Weights of a small GPT-style language model, trained from scratch on English Wikipedia.
Size: vocabulary 8192, 1.22M parameters.
Architecture: LayerNorm before each block, rotary positions, biases, tied embeddings.
Training: a variant of Adam for these matrices, 93M tokens, 7940 steps.
Each number is 500 + 25 x the weight over its row's rms, rounded and kept within 0 to 999. Layers, rows and columns count from 0. Numbers have three digits each. The size before them is the row's rms in percent of the matrix's.

# layer 10 MLP up, 256x64, rms 0.186, rows 122-228, columns 0-63
101:461519492505491492508462544498493530472491488497485482521506483507478541487545491491465503502530534506503497546542460470480535489510495495538488543519480472495503488507476486482523555433492478
100:505505538454524454510493545469557548473477503502517470481478499495533498482493466451488488494536523505525506545478499455468492494487500480528519483512511472500502491552528510505520509522477501
090:478499492500500517499535455474494499476525515478487496536461445467513459529505520484501508535442495506485494517494483470514538505471488524511524492475457528498510492495563469518489533528539498
104:499458537522462518551518480498495512490476503533472457478485543472534497509490516490492506529548515497514495532526508482517481465540469505512494466502491522455486482505535497470453510509510548
093:478541519470509505476454476502503513519510500501486498473484491512483501495500529478529482501486554595518460485467485506515509484506490442505492554461490497534489504486496506533496516505514527
096:481484466486456485510510451476523501501453472486513486508491520520529533504500552499535522461524509518466533549494481505498495465536468522517512539535508520477516488489500478498530535529535489
105:527429503530473494522486498487507510487481496486476478499480509523518491506532510479464558510563548524461486544471499452487507483508496481506520474481525489473465471474529486503501492509502522
110:489500490450476527529504527499511489488525483535505531502474495506512519488523504526482529530483518516503525551487507444495472544502472471485547462489486514450533484516493434512499509475515482
094:498518498477513505476445531459507489487525500555482465463484471458488543505475496515547502508483505524520518518494543503542508530528468505445513498517510479517503465513507470526495475520531503
094:529472573475458490509475498429487493536516483535471488505487456449491502519492498504511500528492509526508515533464518512543526512487490517512515496479484483512501493488512466510499468540536485
096:492468537516484495469472499467535524533535481536514493468522486535536506485511534496473495479521528490503504503489444483462511488490511473554548486505481512506449476519487509497502549472497477
106:504513526469510484505498503442475501487523479482489487487503506482528499449482499474492494536508496537527460486527534519509498526498472437501528526514507500489449498534541503530455483518500556
115:523488540462491458505499540469501528510530458519516513491510486502504495480502491491536528558514508555531466530454477492487492514512488477487512472464550486482479476532501452472500517500496508
085:502545509513523517547471498523463470535497536452452498540494463495514476481494522535499490495495484477512485466524511492513510561523495479473515492482492544512451474482491513488501526486527530
101:482472530491503491497509488460501478527489485504495513528474543527531511514526527492502537479492507498519484481472533496499487494487458521519541468467553540495533511527492432506461494531453504
106:503501493502500481536516480475529517515472428509469467552510526467547480497511534514521525498482502513521500529502492515499521505548463483495474443476527478492495528497515489471501551520480500
108:501521538465499487549467500486525466466496491470501496545515488502567482514494507500518524518465517533507468525530468493486500558486523470489488468496496512456499467505493512526476479463533498
090:520472467512509486491486520501511501458492492549452501544486518495500502456517490508544480539502497528496483484485504510488423481554485497534502470505486511548506509491465497494521544531496485
101:465474514518491522476524467492515479475479480521479487504469512472494528455498541536511513491500511551481517548508528476462499528489506490470523469533455493507494456517522522516488515454547510
096:525470511480457494490497470505521505506503477504514477514502484481488557445517545535547511468521537509492511488486481500470481493510464534486530497496534467429498525513490471483535519502485484
093:494528463468564475516466502485473484509468539530474500524454499516480493483488493475502484500478534523513508567533548498524498491473457523480519494532478522465499497489505487471518506475508509
093:498509467473489486555532534496514477544549499482480440475453515491525466484545459517485508504517495479515499524525484501518492501492483528524527454509458532503492522490479465511487518495508484
104:502488522503542445499503489488527502494470451478482461503444521517532501474532525497543497509501524489536467460473499512473510493491470502510516456520522521517481529542520537475480528501473512
102:471516522490517487512534543486516466485479525517494485514468444495482464475533504499540510526499523504462534486486498513475525521500454475478531461473459477536499526499525486483537530475531485
096:466488496469513512520522475482500510484512464542506510506476506494506513471523503520462532512465512499527500533548524447505498529492507494492516549500531489520442486458439465492498520529484527
102:499487517460509467520482531509477559498485530503477546569468519431470483508514511474487483524481523502505523503482498490515472466528473506507541498467501469529496504515537504530509518502497499
086:513506509542519475485513539479490498489535476501451526521516472494534503512507539510526542485449482517512496498515555449513457531478490530511494458506481517482470464527523486491504521520501530
105:482478484506537497559482525493496500459491495502458461503490559490496489484538541492520500477496512529505474552437528480496478513526476508520469512478514494519494515505489438523492490489481517
092:511474480518526455495468496518472463532507487518470525532465507523493483508478512459552501517474473508482448535538481532486483539515450501510497505468538506520491457486489519497522520520503521
104:481520504459478472531489463482487506509511481542469463561488486466544528464527501486527506488526484527528502477511503484456504529529495531534513472477491491501506496545461521480455513504490504
110:486514511532500494480543501467496529527430516509497439517483462493493533522471510520518520494471508491491478515496524489516495464518505486461496495535505486494502466551499455545489506528506547
087:487434555486533549489526502458471520524495506477489500479495473528496489474540495488479487453483519518545486501526490483504521493503475487500559516537471496511472487511496505479490517520547502
082:514497529522495499526467500516512501511507469529467518506503486509498516475486461503479503474562468501514456487524504536520524544503543464532501536508504543502469505527468429526529496501502490
098:526470539507520460514523488454451478497488472495451492485477548519511522449518539542457478525514503496530511518467520501483497522519489503503539496492506483508490503484541457493532479482481498
095:470501489494478469478509476533490516538516494513474483557435525486493489451501496540532535518473507468474477476518482477497513493528521496481523478506468546518480446509503508507547505495509509
105:486452526458493514538502513491498486481514463549504469463457479504537544429476491482506528532516509513491530518523487547543503516482488520501514518481512490487512504497477480521471509475518516
094:489505517481506508528516477481473481515472460482446476527489492507548466511496564482482485546469521532489531497479509509501492519537490536460498491523485472520520471541518505508541492488520462
096:546476489492513471522467503487504492531491511541490475503510498455526503521517510543517511488529505514448528486466509508494513522467459491563539513501516455478489475503483541470475526463521498
108:486500505466511513494460537486501477522514501492533445478494481534493496484507502517501490493478555507526524548511496478540485449546483528539469527507503470488486504503517510547505522438498500
128:546496510446525461525499509469445507482524451504465511511427509496537504484489522522521517523514499528477518539487495487488498497512497492519515536500494487504451503499531484550475477488507509
098:537505482483455512532509492498477488489511470527485507498473501483550517518533518503525511521516489523518423555509516480478473543526499486497545483476468498487518526488522473511462539481508483
097:526461505452538496511508458490463528532513468495480464511488472494512567518478482533497484487514512528499490496535471447533483516509478501499534518478501502506519443539512516483491488493485471
108:502470568505485496513511496496493499484512459517511442511488496481507535449529525488496496522481530560516514477481540497528492488481459495469532480471508533528492537474468496502463487486520500
107:504504459500511487493471515506502482544514469497488478551473475482499497485506530519493513523511507496492520536485526531470471471584494500474500503502505447490510475509472476521471557482506548
097:486502496461502499497528553476527448489519489519443490543497462512506510491522522503531533500509504545500461506517527494506507532510499501508466493452486494498532459485494430518518526491495473
094:449520511528516454460492484464492524476464470507486458494504502531537479460475547492507484532504509508552504500522513481491476515528496440493524488494510514559505513504511482499497505537516521
099:530475544510510460496477466468481544484511506547461476501509506444494495466523507547534504546498506513455556531520501483495519512493483514487506493523472507533500467515486499476525512472510496
090:513437529499517475496503525479479562488526535470510439534449502527489506502512515469491518492513536509492483513519478482525485474501518504505471520546476515487471524489513506510501501445529478
087:503488480472513512521505507496466535470529510530465556507489446489488490505500511522480546470493516482504510539514501473553487499528458542516480462491452486494482453516515501499496508456512476
106:513453533492504452507487509449513486494504485506500499524516487526507472550513561470487501518498523537490497515541480501488475518474467514524524447481535483512500555504504441486506497491499498
098:521524534528501494524517518485500485547513440516470505484462534474531500514513500523476489493433527527530495474509480511497537468500499492518487508474509497494514499509511457544440493497452504
092:449494530441537463496443509458547469515497513542496480510462482468533525451505517509502488521497472495526499492543501484525500510517489510540525511472500475484490487515515497497494518523483523
107:494492491502533457514567512502521521477476504517476502501479494470495494502557522473478513521494507516520485484495495450497452469536510507534509555499484482528509493518503470541491515490443465
085:466536542490462500472488475513500532455530527504522530488526467472498490453521509494487532487499515456493462490526527453490479463526511502488494508524514533523475509503498465507528467545471510
109:462483509464469494537447475473467484508538486541485497502512478525494494486457507500543496553479507537527485532533538488473493512488467482497517508485462535520488494487480512486493541491491542
096:481506537515500514534485562489489484491486499470479488496502540495501466523522490514522518495491522531484464502509448499449490474496490506518519498468507479516475538476495412499480529543503511
096:500461517477495521498463460487527502479515473550506482532474500506507498493464534525511495515456525528452501535504464520473521506466466491482552490489500468478520492523462491517502490460545516
127:514459531476520497492494477480492503514568479543475446476493478512532494451498474481507547543493510509487502517497526484484506521516449497486531474493520511521490499507472476504472538475538528
098:516488503501519498462471515501523455485501471486459503477457528476508514510504480487505549511481546542556499489514513502462477449570517498474494488515520497524503473479532475498480498521515518
101:532457507514475511502510465480544491494501520503494435467498482507504486501483474501521540528478536501497499517489482494495483485522440506487513494515531440544499463525547471520533497527474498
119:492489514491562466520458458478500522487516491537478495516455519465516485518520512497528507495500508516543508497548540504481511523480467460497520477460524466533507508529492495465482499479470539
090:521494495533523478487536542496528528508483504469485508513514516488489481502540552488454530482513526533516484459483492492481488436561472501502510545485458500507497500508509498504472535457506487
098:494443500463515473480475527491472462469491472552451494538493479495480470472499499484518499514496512552489508521517519518459492488491508490482520542523500510458474508504548508516551508471509511
108:492438481486529495523486507441498479455503441517463469478503506529520521516530503511496536487521501546485472529502525499531492469522491522511483514495504517463488517504524474501458542509468503
105:501488512498515456536489477488490487502476469498491512502470529489531497491528559478499527495535504580510477524463493487505488496494493495485511444494511511532489501505523530570476479495470533
100:498498495507538479502512491503500484528491500482535476517486515476495440481517464489514512520514522558522521548505501490429517476552476500531526511488516482490456522475472474458466510497489498
090:515513509481495493550518493533489490491506478529507501492474552465503506533505549500480572479512529471494453517552519508525482486501514491493490510504493502516471484449495441455486490493494512
098:527486539467496478502484464482448508533463497508428481490489488503488518530520484542506510503503508501528502509542480431520490463501507528492519477515458492468497492509499482537489538525492519
092:499475486485517478540498523531538537467514497517507468524475498533525450494555489463500502464498500468481486495557468496486489507519522501499464484526504561469496542498475504529525517500488496
095:527503513543499490489532449518502488504503487506500464521441507490537525510515481495504555524486530494498464472539488497475489478503477467493525520500499429530496464493535493492485526452511502
096:506549498507505463495516489480502484430515503509473508506464536492485516514519543440461505531496542496509486514525467478519445488499469508527519519503496492511527517510529477525540499530475523
106:474483537489494474529497529495475509494522480528429457535485520467486528441497523525512493514478495510511519522525530530491490504478493501505524516457527484485453513523483471513481533519512545
100:519532541496473454488480503461526488485496485489482486520482524514509454506436510510496489510518513528521507484510513502529467459541514499528508468449517496473536506537519484508458485509444500
101:524484563494481495512527508504530536548476455498508473509499466495486465497493515482493519569474512558492480512509497481492482508471469485478538521475513462465520492530511496524494537483503491
087:439529507543526480540511508523488478474504486481481471480480487477502520462545510522534541488510515488514517463534474470491489474533529496525506529491469532471511446486509510533487522475491505
128:487463513516464533487522470469449512513522466529473508538476504481511518542520517515484554521488518527487512474499499480471504511514491514523511471456497476488473506515534445519461488492528539
115:525509519480490496516515525459468506534491491505463507475511528478498494505496506469490503501518544593512505536452511512509501561495475484504525461445508507519494499526472505517477475490504511
088:556542484506530486485498539454514521533500487542480482502493500464476530456482524493492448497505507494503453533481487480534508558483480501467508496467518484520485495529482495493496465494499537
092:464494495518503490503520526438511515551512544526468501519476512468518516448532502496481470560479496497532521496481528462491479486510503507517522484435470520493503497506480480494533477525498506
093:518503508501504527481498547526482527531506492504445449537486511508530442481506505483497483526530537527539474472489499487493484495508464439509480496479512470542536524501526518520524473500488497
089:483500481531490499484511492471483471479516539473488485512491502454527516498498511520512546467483515507468466518571474489504518514518487449502514504465483498494530506466545503511531569486477518
106:516472499507534509542467491479531484498506505470516525517495474469476512439505503510493528491511542492505507544512493504489487511495465544495512488500435490482534515506484448535475531444496525
096:455528489456484490527458460497494494494520464503492487482483493479500511466487496520533530486498489546563512546494471461496481536528506515488529509525503523500475443501480508490549518489518514
086:431543515491510479502505556505487462506514476523512513519500556462517494476533477533488502524546480515526505497453483526484515527519497502529497483472474476508524482546479492481515500509486468
101:495497494491503479510548465456532518522511507485513482500487516507526509522503479480500537502490509508485510463528495471547513491550506506468489475501512498462459508497488430532465560522475538
108:485449539519513466474515528475485476506475465492430467526485500539495493474539532525503506524467508522480505504536538533478499525523444497515515499489512493520461512487491487477475494482517514
091:509464529493461498524491547512500468522516513483490505514527532533505558476512480481530501536463519484535500500491516509457455481471453501521494458506443510470513484523479477531482493503513491
085:499501538453494490487498518475508430454507452535488475540489495505540451534523539514507516487482484511501504489559465482522498512506487482499523507488488484482485526539527502525511487484532482
100:506546501512527455532493505461496477527548471551493499526460513513475496503558494484488494499491519563472514501436507511480516520496486514502504503501483502490514508487488480458519493475457533
097:487504487479491466511495531510520505504506520525466510472465525513523517515547529469505463479533534496495534500489543460503443491522489477487503469440522471500455515519497494462524500531472518
086:518494549478493458498529533516518477540521466523527462536466471489475538465511514543504539498518472517495494476528509495494493524475512505518523456492503487504445508529483495499515488480497557
096:505442512501495493506522515466481533500526490504483493487497480524529539505504486492455514561500513507513472550511503477473477469500509523550555514499481491475486457501504456529466500492495547
092:521506535466492495547525534489492513485473463494453519543498504494507448482505499502474546528502510528456506489505519495435506454502501475510486492482502438503535493538516510517512514500505478
116:512495522482513456545523479452479525500464492488489471496489493520535465501564502518501525518525501550514510522499479485467486497505490493533506494515505503504490460532536512492463553443501518
089:508473499490521482510521477512550511534463479503480531476495548492527533508510511523476474485535501517530537480463522451503506480465504466532501520498475495486499479507512476479486552482445540
105:514477521513489511490544510497490526490520477546450467482484523523475475501528515480486516522520549524487529515493517464532493463499503526484485505476514459515474475510505475587492475490520507
087:508519493512490518510515512501497479570471460492492486523472514469537536485490514509516540534483466494526518481526524485493522539506504490535507479431509498491439463505480496504505546513475503
087:453459510477491481532509491532532485504493490532468489519478477513498518470489483506537570513503523460487493503550542464460514498479503517503515522477527494489472462448504517521482495518482484
106:502448495524473507517520484503469554460471471519506483497474532524495493496509539492520548510498539523455512518501528477436505513509483502520501522499530525498470466490506493527506539448501508
100:516466500474530514567494492499520488503523526494452492490470553521512497492513512486520536488495542497499501522551469486484431458528487484492559517498502513508490492522481519493497503511475468
099:499475553513478463516462518486551530528470479512476464501494520471512484487504528537485484512479508537514505488462488526487493494497489442491528506525520472538505535537477471465534486494524480
108:518498522506497469508488524452465513483477469489458458493512530521545536488515551491480481546486526516518465503489528513532470505509498528530540495504527486526483498506493463518474478445504473
105:496507508521521433518536520482455511513496467497445499509509501486523501517507541502504497468545552534471499507503510491482505500515471456528542471533503546515483477505484524489459496490523522
092:487464504533448475541499541483472519498503518510498488499460462498513475477519491544510536468529530515449483545500519488543516489523527525515500463502508474521469541496534480492485508501515477
108:514505506515482494495517453455459551477483506485445478541458532473491515475509518522505512530487511495509500524469508478468529520521481530532523525515491472528487485531463528500478538511461514
096:497470496496551491537478502485514481500518485521469511513491534409493520523510521523496464502524471519542492524538502491534511464500469537501484474498542463524500497519481497501500517517517541
090:505472468485529539487514530491496518473504479506508495525508496473505481499575503492512476493498540489500504513537501447486496491502503454457564523486500522452509506493510508496441487479542491
# layer 10 MLP down (transposed), 256x64, rms 0.158, rows 122-228, columns 0-63
092:473494467476530526530493507450517503526516480492534480541474515528496525502516490520467525501520526539466479441472521469507460477509568472493509497496485526503500519510499534479519515483489469
097:501465435487514509479467496483502467500524525523508508487543514531468485539465525497508518497480502496431526519523517503477529459480489490554542498481477489498512539521484472483491510495521475
089:525502498524502495494492524506519504523569505484513513495483498512508546483503469532525490425540537464510517490514480480540472501480456505476489489538483482511503514534449496477531501506467484
110:528506453477532525502516521486562497498504508493495474513506496511478478539532498558531471497494504500474492505449481503476479526494513500464485481483522469508506475484510539456519497563542517
079:494478512516483522575513430532497458522471505477466539524509496510532506523480523493516464490493466474539512495496490454519532510499489509485505458506511451513469481510528489491483506486507513
086:504491447532514532458519518531530510509472514454506519499492478543504526504457513490508541495486519478480507507474490469501523509533476432505515522522499488520489543495565525486507493508475499
108:498564508510570509459498545471504497493496491477497512502506457456479518484535511515505485489476482481497481537502435485511481488486504474463533539511492524525529511525508521481516515511470513
110:459491488496522499487521522516492479566510514495493525500466502481538516496481456500476502535536496471496493549510467507523528510490467522474445520519509529527459468489507483537490515522459530
093:516533501549537516457535492524473522474509506470515479475543514488472439498546524489530498510467530486490504504481514510482502483459486521499481488500522463499501523492478479530551457498528481
090:522518496460531513471480512507544477458477455466488504487511490503556512524489450504445534487512505514488506485467458511490472475550456510508497493528511552510504498527515503515501506492474508
101:501525465522475479485489487495495535489494515542514523503435522523466470512498454490531508536501479503538494480423512477500505522515561505502508496515491509527472553523508506513501490473506502
110:541504473480495508510521516538491520461502474516535466485472488510511488473529478483498487506501506504499474496469473539462494524520514508454484488524514423481489479515525527518576503521520494
107:495514522504494522527486483492520450493500562470499500505468460517547518485514507509478497473452495508533516532526509512482501515461474556479488510502518469523499515502508514528516447461455475
087:522511499465454475455497509503483511462487488543518531479565497517486496505483562461499532509499437513472482494500496499496516501508529519548484493505461512472515494495522529458498496522501513
101:472513490484516501519485493486514531497513472513501505542510514515489479468516488491548500496533493450472490523521471525484513500473498502437444514468443469463519485488504532513491541547519485
107:502518532480499494508481482470461491510505529491509530487509475529515517559496515561531448548490521486474532517490494529477501456492513516492437490502490510468489514477536499463486510490479533
101:496527518490435523494515484553523485481503486478553483488480491489534530429473491500529512500513495494515501476522541482456504506496517479509471516507510477471510488499434547493511502509498514
092:462498511521492522506532504466537485500529531496538529496504475536456538488507525522508486511520467468515515538485492460535496555474486504444500488497494490501482480456488474546473495467503515
100:479510508502485459489522509520462469522523557524503481491484484536519476518535544536499502485513498469521460546478515492517504497500451519516485475493515449542511483452535500498515539507498482
093:513508479510531533491496488464515546510517481513497510518512496457478475474500526487480512543478467498495484530504523510524539530510524504515496564508426474533512487494502470448483489538514494
100:513513497489504539467492491432493518483517531518502511489517516528473497503457454428511520511482537545519503481506506503500508447465474520486519500518513513498528545488500509481531469469517518
097:505491473490496514496515485476535497508522532526519517452516506459490474527516538525511518502485497497533531495493498512471510484463513457414504533500461495502548521475483532505498518477510546
102:501491551499522493521497553520533481499473515459494496507521501524484516501466512518511528522487515492519491414487494522511545452472512505530482521507496494522502477529491508538471488509445472
103:479484516539449426467488507536474481529483489518527495523478528527494497483546474545501513508512450478505485523510503510508500524475473529549494468486513512488507451507488487503526510516475492
083:559495529510447518530514529535502501503515471516506499451483458487500501511495474507520516505526448464498514457511499526542542511483495514534522479465482474483467531536501496480496518481525488
098:496453506491502525534502502488554522531471460478525463478490497485513539515513512520534528481512480460456477517472512479473470481516502464505463511501500564486488500516514495493536501511451525
086:481491430469483494525539515476527491555521525510526503513469497480433530479518477525483478484506535534509499481497483531471529529500504448482519501485505501516513548498513498508495511480468497
099:521517515493457516512529516511529483498470534467476510485503539554480484494487480550457505512476472498512514482500545488503505515493515505568467493485515480490482515479508518516472491439454518
097:503482507475513513488523513493478514452513530478461508486520515492481505523518513559500523498506520505494486461469532479488551474496585502476512485489465514511518535466494512448505510469527490
096:455486492511525507463464497467498518516507501512522527485545519491474476476451489527492530486487432505535525507501500498527504521504483534461480474490522506534474497552528486548488519472478495
118:483507463454478535534525496510523491537516509544508511549467525490499516500551496471505491523454484474475490531435506475498476484489514501501510505502496484538505515506463456509507517512506552
079:530527482507478478524510505463462463461487514540531489509532519516563478475497511503494457497458473513522504480502511502511520506505444524505508471481447499565505475507479493498490487532508508
084:480542454502498496483512496507435471449526541516548492514533534499500493518512548476502509522476468503495491519473536470481511471485487543486507513519463478487501464515486498472463522496481506
092:558476520462492496498508502482497513531459460498486497483514491544451515486517476496461484548487481473492501484538462448498544503470491496475490526517540490473539468495488504495497486531485516
090:543511533469509505528508529517516492514497517467506526496517492526530522522477549459479538490506463457529463477546530512505495491499493507497450499511507472438510532486489484481475516488465471
097:533519534511545491492506489503494455465516453517512479493527492462481510508459494542532496492515502449518501458476502514495528477468485507518461488505521480508548519541508460509495499445492523
090:481456567491479504482498512467488490501484507505499485503459520495477571481529513490491536463555509520479520506478512525512541515503527498495520506501537505499524463452524510495489496482501553
094:462561470521488519478505491511489532472496481502563520497522467525473498492514490536488516506456505474512520529487522511466502460496514521434493530481484510494526470465511472479525504507473530
121:486482477472524483457510508441505508532536544495539498486505475479484522501495488504525519504524530491536514470503516499441528439494474494488487498512482493522522527482504503488549492443505531
147:481521494514483510536500493520502476501491494441478508503478509526501457518528516484560486493479503491473501453505507460461494535501486501472515539511483462527490495510482537523559441517521504
091:496522519501504457498483501461486507525481494468531540486494520492498497510450488538453493508504520527506514485534493498509480499534501533524462470566521551499434493503482497542508473489507489
090:502495473491471484487499557518487536452505509473546480523524517516487493480509503518478492517473519486505534500482486498480559454517505501469515525492457432539536495518520497533472515486486505
106:508501523475524516485470462483480460528542521522535504494521482484530486537487495502500498509511510508493502464522531490518512524507526460531509482553480468493473526555502434497528485470468472
096:493480458440468512507518540496528486495511517457552455485526513467487518482462487501495515525502529481489522530465542477533502447517505500533535489514502516515534483506473512497531485501492518
089:488485534503435504483500468558488478508498509472482524522530552480506441445486495481536516501458500504487525490465508485505527476495535479510482521488517509511490498554488495535501497489489480
095:478534497496490514525518520482513488523509519505523506511480471509489525527536531522466507433467513445468456506504533505489527460471481517552514511529480457488462503491467526476494519512508496
093:500502516521526530430546477477535454480531495512535498529500464519525486517535482482491514498543457484506523498478499517513476525471494543483466514520500487479538487461471507492509480501535508
100:464510504529511539459515495538489528541536477517528506515475485502516500528467490497498483436475543526517512470481494488522502488488492474460462481501469537541512506480496475478519503507557516
095:460481512484536516522489510490522483511485482489530509499484473496502524433472481520489505540537566486519509481473491522482521508491471469448479534531478486499529508490467542493505513551506491
102:515479508492489516521507470511485465507496538522504528509500535547519529500515496478509492439457518487461464505498509466444499547484495502484509475490496527517540538531540540457518497493518494
096:512503485456507476500507499463490547464528542551493507491509517471523536485502485528508476521475465458506437548468467497479518474527516523511478524546480494512519506507487498511500538499516508
088:528446470528544534504518449478516525511521504467506492497519493502460498520492501486472506498524531514517542476491512457514490514503547494424504503479552477490511505487526484509486516475514478
102:528462472546512513511497501523500509530479497496443487527518522495483472537512487495455524479516525508495522536540510480519505486500541506556505454486487459481510468494512452486513499504538461
082:498463437515502529499479523564483478568445521497503493523500534513443507526493499510494508522522499470495529468513510494494534522488484489498511493503510514461495493487531496516503533470507460
098:499526484511519527482533482455488530482507491530459505502531512471490519565491504519474516489489499484470510489450478484506516510434546479516490487491556462512521535536494496478510506474513500
091:479524446481490584452513497518513511485468500491508509487534526503495474557541528494466501493506509523548498463529526487467473492487513517459494509500518483470523489500505492492491516472477502
106:500502483537470450476506501506475500522535478504467542449490536510497534543490522517505476514517521439506514507480510492506532500457514460476478513531502496500499502458483477537472518515511547
116:530502532477544488509486481505472525521485512494512515498488496456516496525514422507481506477497517480544499483503489498524468512488407488516496503508488531522515493544540481494486500460499482
105:497469467512499542527490512490509520501511510501527454472562468531492526486523479528484499497502513474496496545477472470500509545430502492483504521487536509507453492518506510498524456497538528
107:504526514484495473532494531452489542492491478503500543509512519487513517503486504449514524530511541502525516512503481488501505506494520468500466539464444486519450453466489498567490506498488516
116:467536534513477504530522506469499500510485499488533493473484510504462532516500492530519489486483495434516509541489545435502538447481541505508492468478465523524507501510510498488534518484516471
092:525458507497514501509479511560537519524493475463503466511499499465503507509500522461525511517475546488472490554535457495511478492505517463560507504493493464532495473520530473479483499478522480
086:502459512498491519539508471520462534498508529502489472557499490503510511528475479466535505450527505490504484474435522522543498507545517505520450469493493495508492530502466486532499486515533489
105:531505506562465532485556468514518494496518505459502522496507497534499464551501508498492529470514521462463489510518504475464459516502443490491487453513512495495489498481528534510539490497494480
101:473524471470517544461512485507497471481481516508522514482482488481466522489505500528551505536461483513485489524543536492484544516538483452500477509515532528461530528487496522467466519493522510
112:489544465489566516520490507493505485522509475472525477487532499537505506494525501481470521473519553469475515459516496520538523461477515479487506526486546493473497462509489521503489447486474516
084:471532496504495501499531521582496510463517505512515475487510477525508463504470483452485497467490482526516530474498513524477496499476532489451549522470514517490514459534524522502508540495476488
102:512467537468506498511474519486469507508478497495549471486478498477506517478490521477516527502542516478512468482471517525497531536470524466513495460471502524496562530481559533482463522492507481
094:501491528513496531468517510539459474531509509536517488484522541481494475506469534545528522536488507492466537494438542478531492473459506466479512476497482519539463496512499483478499497487498518
096:515522443506506495485554531509483492473508490494488490513525513482511486516503495493534508537483510478474489450518495520459512455510447458455546563481510521495499527486510508511492508482499462
098:478504524492553543496519487513511477518502466474518510496514518505516543478494536504439479494465508500510493514513501506513535520451556441462520478498501503502532498514539471491499504480472460
107:488526495514521503487513511475490473511501480509521496506488526524519465520460454507503523475521501548525489468514517487540492512486508541541471440525491422486496508530504482527507469545497494
109:473524518500473486432469509520513532480555486532497464494493461540501474526567533489493489511468483496494496486501509530523504525492445497487473515501496496476505506515509500469517544528494473
087:522514478480518481521489517466509481474521526520509520490481470493494501488505449497543483468495566454493468501495498509485522488578512520526440493503520504487470500465479487498500470529473504
098:508471470499484548523525490545492536525475537486490517481562519513506497515463520521500543517489488453526515498519556473489504489511523502456484522502501498493539491481519487451496466472496486
130:533480458507483500503481458476475483530525516536513491534473571513528484523492479498489528477500508563488521446478520532518502473491459508533516447498498503481496502485503485504476478489519492
113:466501484507537459539479514506530492514516524544480522516482503529549535482442497471483567500507534508479504450483503503506540517487504497499539472467503504493495495469467473479500503477493486
081:470477518526466500462520486505490550456504482504518504474530529479479527480510523522464525471445535517526531499488508505495525469509478467542486493518520491489529544491470513510528549471502490
094:508499491494480502504508503496556537488511447523556504481503486499489508488551520497478484494505545496547510493532475512486540506464480525451469531563485523499492490498488512481525539494472510
098:479460493466498514507536486508531501430494512450528510510511480519529489500499521528547568451488486504510473495516516489448498503484515503496528485533467490517493531487480489472523515509510533
079:504459434513527526490476519501492499477492530465487481509527547499519536494495466513508516446504526512474506504478472486529510494519505454503500525485464469500548512499508544534527518513454496
124:504548500528560560443489460471525516478511507484499507494460457496470499492464512478523490522538521441509526510519487522515498483492480522462498518489502496492535492480497519524498513475499520
103:517509463523454520430496512486486489479502516498472527530513490512442463506511466455509540508525520538513497463477523498515507501476492500492498496502512501470552557521506521513481488514523470
088:480512482518519513504486489489537509487500500458529535492483480550514473525471494538510473506501487512480467534517484492486487496503511464433520539471479564533513487499536510537510502550523506
100:473488474484527571499500491468476471509540452461474519456530499494487539487510458520511497460520492496494490514502515559489517493480508465478506494496505489524519523512531501515502489472543540
102:506504495489510516529445479500477488459471490510464535498534493519515480465566501521485489460468499517484495508482508536500515512499503501469560499520471498524507544501526472483456537511499458
087:501480514486548481492541417499524478481488502509498526481520490494511476504500479556500485488517477512484476485513523470499490493497571467460500530550516515501525535516487463489478493504501519
081:496483453534544456496498481502472494531505546484512525519496538473484532477452463519485486517506480546480548500499466551512530537498486487489507485502519497534497480522490486488501487464463502
100:504499524500491536502464513480495509452485475483495497469551501530538511496498479499533500510484437464536496554513520456479469512500519491451526489511503469481493541543533498493512494485522480
091:483496479533504469479493472485498489487485508519538534498506512475468482477551479494491482487521512482483500538470484524509508533508538532462422496463532520513499516434500532504482522489477512
090:495515521536504532491504465485543525505480536481472507489513479498461458502513547485491535528519489459508523576459500490504537513472474487462470507507489529483495525492485508469491489473528479
102:508540507515481500495538490516501487523495497510483522505507507449476508496498479562499513464475481513522506455472492516448507489460525464451472482522523516481496488519564490532538466517497515
083:512454506509517500505485530554564520521502506480500499512507466447511504490491469506459480486524539506500544512526423515485497492522530495500463512491481472518504498475521507509535520482469501
118:504484504519443499472557516533490524499462528495506461501464486561456499535509503497521495505502524491486518482519485464514541464523483508538497513510487528493509462516526517475522481447491512
085:546501523545436466512470541502490526443501479509512490489526491532494456509517493454512496515482475471507478550503449496496494486521471529525516484494485480471495494514501522514537492496500469
104:483471496497484528505497513451538461536513523492538484519453506524472504496480488481513462493457502463511528474541524484483535465533532510461483507519497517487481520475514531447510515535505511
085:468522468486509473510536506486536486454540493462513531478540472500521497491497507510526474497473450503473485484493465557502506519500532514520462502528477546543519532471498527532490493484497506
087:527493482522482488518494496534485545520509482510527510484477500503522521502471492486535468525500492493487474451490482495513465528550493496452501497536546528462562533551503488482513464482506483
103:515506463502476534491509521503454507506503481480455524492487510500437491501475488439483473529466544538520510489475490494490519493507481506458491503456529538506541474500515542525534518497492518
097:490526481486529503501503458477455484510517539541528528470533488530512504511485494515533494475491500465541508506514467494520532448506476479446529508515484534513505554513482525458490479517510474
086:477496491489576498521483484500525489512464461516508519523491460529486516518552471508495484504512502495447511445510514501517500477507524494490477530537461531472505509477459530499492484542502531
102:459532498521497523459491486495527533545462528496511518507511456498495463494484444589527502483504491457510498468541475505499496493500484501495504531496492549494497469498516472508517500495513519
120:471535508503502500482498485530482500487463486490480543488471467488513534490498517451469474520477493507509510516534484560505491518518523504528509515475540527522508513524481486468437506434470501
100:498549509494541498476459536504485525524509492490473505486498506435510516476461478505452456456520524522498489488542444495485517509477506512508500526541510509531488505511482511516503458504491543
107:483533538498520503495510500542538494486501488511499487518485471520514536524523514497534489512511449503517499516510465479474498482501524522485474469447506459428505541519551477504496456494491529
094:496508468541528530516495518493521522499474544487489498474508487500502510513515524483474566527492437491519499520486452465464495477456504488521513470468521437495504508535502518508534515514512493
096:491506522504489530466491497495459488534500509484534482525477510514565522493473514492532500475484551492507510503535506521520532487538433496499475524530488502499453473458461509510523467501493526